config = dict(
    num_hidden_layers=8,
    hidden_size=96,
    num_attention_heads=3,
    num_key_value_heads=3,
    head_dim=32,
    intermediate_size=384,
    vocab_size=2048,
    hidden_act='gelu',
    norm='layernorm',
    norm_place='pre',
    norm_eps=1e-06,
    positions='rope',
    rope_theta=115000.0,
    rope_fraction=1.0,
    qk_norm=True,
    attn_scale=0.383,
    bias='all',
    tie_word_embeddings=False,
    parallel_block=False,
    extras=['local attention windows', 'capped logits'],
    init='orth',
    init_std_qkv=0.058,
    init_std_o=0.0145,
    init_std_up=0.058,
    init_std_down=0.00725,
    optimizer='adamw',
    learning_rate=0.00253,
    beta1=0.9,
    beta2=0.98,
    weight_decay=0.0,
    lr_head=0.00671,
    warmup_steps=581,
    schedule='wsd',
    decay_fraction=0.426,
    decay_shape='linear',
    final_lr_fraction=0.1,
    batch_tokens=[8192, 16384],
    max_seq_len=1024,
    doc_mask=True,
    train_tokens=105000000,
    max_steps=9120,
    dataset='wikipedia_en',
)
Each number is 500 + 40 x the weight over its row's rms, rounded and kept within 0 to 999. Layers, rows and columns count from 0. Numbers have three digits each. The size before them is the row's rms in percent of the matrix's.

# layer 5 MLP down, 96x384, rms 0.232, rows 0-95, columns 96-143
104:497493532486469431471558505482475511567544469513535553515578463478505482526538494562452483536496514509458529524520551524467407446453488470529502
097:546509508511495435508519442522432548445462447523472552482518534488517423526482477509472544481508526474511513620530441502464553522403520419522513
100:474510510521630453466454522467553490477507551528519514493511450506472526500511522504509526449430496484500491532445498461552490541520521505556490
099:511461469490521489489455412473517496557489524472512511548554495546456531517463426551483428537513540519467525547489511540436484588531484515522512
094:559484483516435584432541458474519452597471445539511484506478488569483567523489495483519500445487564558551475547506523497483503518548476470499534
104:490472501468444470472452516508490436541531437509522475508500481555492482552505585505472504488545613494483531454443502533482506476444447479483516
097:468512469536521503467541503543478488491472512543487536503566509471404521505454510489421497418514455441461510508521432528520456529390555471530538
098:487523550487530553492435515544520525507487471413449553457535440425468495421525482472593573483446479468493454446473479506478507385506482474497549
115:418519568498496550470545491476577502451537543504554477486579447475558492486508582468475534477505495459568525468499444541568481423407468536455547
101:466491536499475470517525496544514471396540566519409460620469459483476491569468528550443465469442466503532473480489428397542456561490513495497478
097:506496553510490547479568526506518489463486523497473465544514473499511469457494417393472458428488493475458458555511414530521511482516472490520491
100:507484403517543556432461526492546439575451498495483388520452565496450544482434431535433531544445534472558497560515456554538561466408526443454462
099:517539515520589483520548472547550480512517563457501597544525506459527503536537472488486485516525546502497568577543553511508544551531468506493459
099:555479478426436482526508522520427522474587502428528537543492439510434582476559540565508478457538509521464492483451490495495441496542507436477568
098:550470413513565497522516519508504536495547465520559434497586536529543532541512494466473544493502545526468570590442414489472506453559486414477553
093:411470552492490529530475428541576497475599457474480541427458465519477529520524511506540523482394534558464534512468426497521488581536472467478478
097:473470460447466508550515500505538461527436516504496551560430556575497494490502531484478447504430529463480520545495551547560515523564460566512401
096:495536505439441451414568534459452508556522435450480495533471493461431589494510479455462465527491490447520472527454488510517523426552543555462519
111:444487488495474461466510507487485602569479564543500510509537548562516549459469482456486480480528484535548511484519499476488426446420499536500521
092:538627488560506477487592577468548497411552495468547542467525501427393564483499471436434534474600436532533488587504501464503443432567542548539515
093:474473457465394523539464489485448531429488524471426552546504473538456490432446491543508476500511487428479481409484510422433489462490459556471549
097:532529478369570437488399484436549471515451491547528472482475492506556473464506519517427483465546537456513467472440499581511506446491540517556479
099:446512485499402519450474411465521508576502532532528592561547561524439491452494536507460523537443473468484516426452456554532444488461556457456522
108:465543550494473483511509532522589515437498490515538454461488515466550502559502493454502562503536527524589497559538531468513598492566507531517547
094:494475471496469495467515524523400518532558569508538513466501474521483521555514568498522457554500535536521524451330523488469538494498428494479534
103:532524533595512494530520529512526491441595510553546519479493530518505501492519559465533539545536460534555449467506524486483507558466583516518465
100:460452473526569519497518501504519475426552485485513453494561432421518515471507431486422537430561450500546492453510454485469465449520489499485493
099:536399438513512514494377442452568465474475442521531545452459517501461530488515568529524502552537501520507457493473421569452506474491530515613469
091:443519483500487493551425509458529571533545516540412547499494542470591490531475479428446508445436463495565464480502521498496502569558541514620473
097:581526431508504563467540474524481513496492456484521530572522480455534509544578533597533519538449590537496515501476496537490431473463518453460529
100:455548457529542489510458492510473552537590487467525563559532501538499526490462482460493529495443471472520528472502532497528484466459433476459461
100:556441514473490513486552476503538408495494411527541491512501501446493451520441452519578542520565562588448488527461482505498536487490465531490479
101:479427486473476447429462481555522451544541540398443448536438434459540456486569524566499473489487500512411494480476553520520504539495490523537459
129:502503540475530526444463621436509551526501500520524525526537531575457542457470514512448457531437453433584507465512539527507497487502506512484549
104:542531578540385531522517492473515452499519511530480486532520476454539508463501542497529473523445475470496458496480515558528560478482495481407514
094:485574510593533470489538468494502504497477512566491538391473497437578485547515520528571485524509511513540446483535459495511534539450540550540509
103:523483439457518555543471517540481448361487446512465463466466543540526459472457461427536488538506520478450456492540461566537477489531537459519543
098:429476561552479463462505503477458518484519488442505435539527542501533468494560518466489491463532488523500450461438504484521589466496522569481473
113:526461467490454518458482527504499511412459493497541474558498414479496403555540535500414544620487557462434541502489555459510570501459472497531476
099:515473518466570555480510527492500531514500487476433450496488498503502534462489472468483495502516472427505490483413495431551537545467477489532544
107:512455447520469623468483442499483448563471506480490497453472468552447489544476537561491464517466538465513529484583489489441519506457524469433527
094:535514493498551429546445468471500498482523416465549542482575463467422505488523539435499502501477477559479454475502487539525472463587464563442586
100:519485521510534454538493498512443438472501577467580449431466442539530481430534477535565483486433501460513448503580505520504496618558559505501507
100:505423443513431445566546541529486561478516441545438428488523548492532474445572498510461475506495527530458516467527542466455527532521452499397458
094:484502518575517586427527517598477472557448541519544539398476540454438510574515527483549502445522473557464501473502481502516501590483532497504545
094:517552585493533480460489486460407504439469564442533478518511508497498487480486463433452499463590467539571483550549494528450557601466566521516528
106:480447473443527474507475584551446563486528499491505442417525533515502496515495506476571498494488548497432490453505491602547521489414413509469487
096:540501391510481475504492446476514441533457545515524534567505523444495533547478528489533497496426531528512466441480551517461441540497573552495481
100:541488515538431520457523494460512502429525529496484455544471581568490486554547524466503548503490537519521542499541509461498510581528526499610451
097:468469403551490466427464495439498532500485466566510525504529548563560496572485462485537463526445519510451509485527570528479522498416516495485533
082:524525549474478482519475528519532540502553450469504491453423605501508454438519497526462466552485506552476478497537512418513531536534460444462488
114:535497528517477464499453481472495496478485484462531507490468489473485409504521497477480535513526441514489488499531457460447448537464443486426448
101:527531514468467505510471501520466477506424535540424467471482523515475487549469423543449442499491530454459543503514498467490524387540459457503538
089:496538584504512504597498509587473527497532440490501452507452517445533517428481471514554523488522515569474488505551483449528572495486559484503477
097:531484471467494489530439424508481519479517499500425457512550514512527424522469493538569446603469520472456579536528478489468448477489476480505501
092:511493523489502470539533468476474514447463503478449634485541560477548487461503517520553414543571495540541473423500507494510512475474506408487524
096:542454504531533451581437574506502502384521454603514587485465458561546548563500512455564565514591598564440509524461490514529530505506522541520559
100:457492436530428503495471521479475492536466506485477558492488496495482493465468544522528471502393475511467493519500468517500488514518545502586527
104:546516524555497504485523471498490498611488470485522561571539492497483499525489458499487489474499527545522511529528485509526465524488452555446490
096:528439544530482545499448467478514463554488474509496496424479445523562475441615502493478464470522457437428458503464499482497495473501552512533481
099:497463463475531542534504518537519492486462509519438525488497530534454530471468503482480506543547481483563467532482509523432493478511470562485564
102:466509508529471511460471448506481416466511534486439547427451482455556489503528525542442484529453461489517431434571472462529458463539490504507450
095:445512520502527484449504502568469460531507514478465512466477515407525572530490491498523549493520496514479554577476427435494470588525597528474448
095:536524529518528437488463365462513539519489446524451514444425496589521507494526525478510462513492496534487558553520528562481515531553452565582493
103:502602489556481504478503543470519533474474505511554565500494561461538525457488509486559541499500476519564481487523495476487522442512541533504465
102:467530505487568456567438483480522507523489482503547524544469551488489511485491526492560503500526502500504539460531505573557506448498555501490492
095:501504545501545572543480511539559562479498475483503516453436508472458559512527541529496470524462497522520503615518622525487509495566487504511508
099:517495493511474478463509480509570513540488556569469470535435514600510445531450444471471493487474581430469516445451540517498544538439509467486439
094:525503433511533496481550479487531506522480457462500441505529556558458471512535512548491484504539426477498546479457582485570508518588501515516397
093:517478510464541509489521532460492502535526494538536476492493496435573506531502460531581511520529442487542496461520542471509492622525466563540481
093:512490453517558507513538533442499487481510411517520550458524498466476548490508473539478511500461481453579428487465575561536551386493499598535443
102:512521507448588563506526543515478501478485452485480549510526534454513514545488403451548523442531512533445529546531545426545499405497490523536499
101:486522535440557474506534539435475552475483495438517461469520541441491537453515501437547525457561426500543413497491545470539479564513524471437505
101:508487497549571521511516539434529546500498498498511547506526525474490507524474531529481526541550469461500485546492501561493479532457533454486526
096:550556492480471544527576475507470526458474542542435501546490570493471456497490429487511436548496464541450460493535421462463499536548459525539529
089:475494591538472485477479546515442483495509501466545567521572536562539493439447486481552449511506461489451564468471538574578495519518427500456516
101:414470424465422434523487560505492466511580520527489490483558543553558468499503448470453462470462554463433532522550476604512521457462351450469540
102:564596507493465515522552495443497468547479443503507594505508415469479495611487563546563501500551493432567520540477561569464450534562536449479472
094:519529518444453524493492504467452522506460536506525510547564448510431502491498370502488523439483452504521461480555474486425493496541533473520609
098:530486523523515494466536532498572485506554586527556450464497558439549492510510516512484545483540484497487468549585530426489472558460495502421498
097:465526531467482537547485514496494445489549578536545501521507452529523494514489547496496567432510527502521484514495518506544485695516508509587497
101:533556549515533492516627483584504503491448555510486434443447485479538481500573507578527535497490498468536539540499459527460526554538521525468432
105:583477566521504535535448513521484491518436478472565499532471455462476526478442517553530510510534509464564537476528546515498585475512579488545504
106:404468499495550600459467500532500472540480562482487422477548520565507454497514586479464487521436491456484484476477548505494447473527464484492446
102:557460512467567606487469524565560520479480530463483421498502503564439468459535507421454548473525444490541494486487489496528457427484459508543492
089:515481517471466494456513488509511554598468561489481428508524487434564501446504491487532514490515450471508445476482429452501463445491517543469471
101:448557455492476521498513546566563453465547474509443488494440454458549571512515513550497492421505481483555513469460456485470534542495499502513519
169:504533448479485480595558521504493488581521484456484491468399471565455505541499584501518545536494567522401533441502465503456525469545526525504485
091:428509536455570497439424451474471474564563547510394513519461512470471516543517493441450482519463466504492552534450483397512562501482453520548504
095:432521520508477517530542478462486508409421520492556495556525488469490543440545464555492445445545494510471545433495554405516466475467529432502498
095:510470512602487553524472484545547524549448533455497497532462455485525525454499503554513524592502498542507458496530478431454446490537558521496439
097:486471496502571449526520451536472500500430453542569490513496485505491497531427494448547492488588464522500539466533488487466504429480473498455487
097:522476555499411429547555496534486492474517458507471424516522433575524473476453485519524478472512493497535529549507569518472506517570480524469503
099:482513509489524408578476512496464557633441505455484538468513479458484445510530484428506516482455499541501562490528494454538476478460451513500506
092:488535468497457474492531484519454500430426541554527415478515482533470500526472418542469437474519469534498485527419459500474444437537510420497536
094:465478543464446474505504457472450487519501461444489471542485475481503516529458509579435475465528553565543548505618529469480467466501463482423500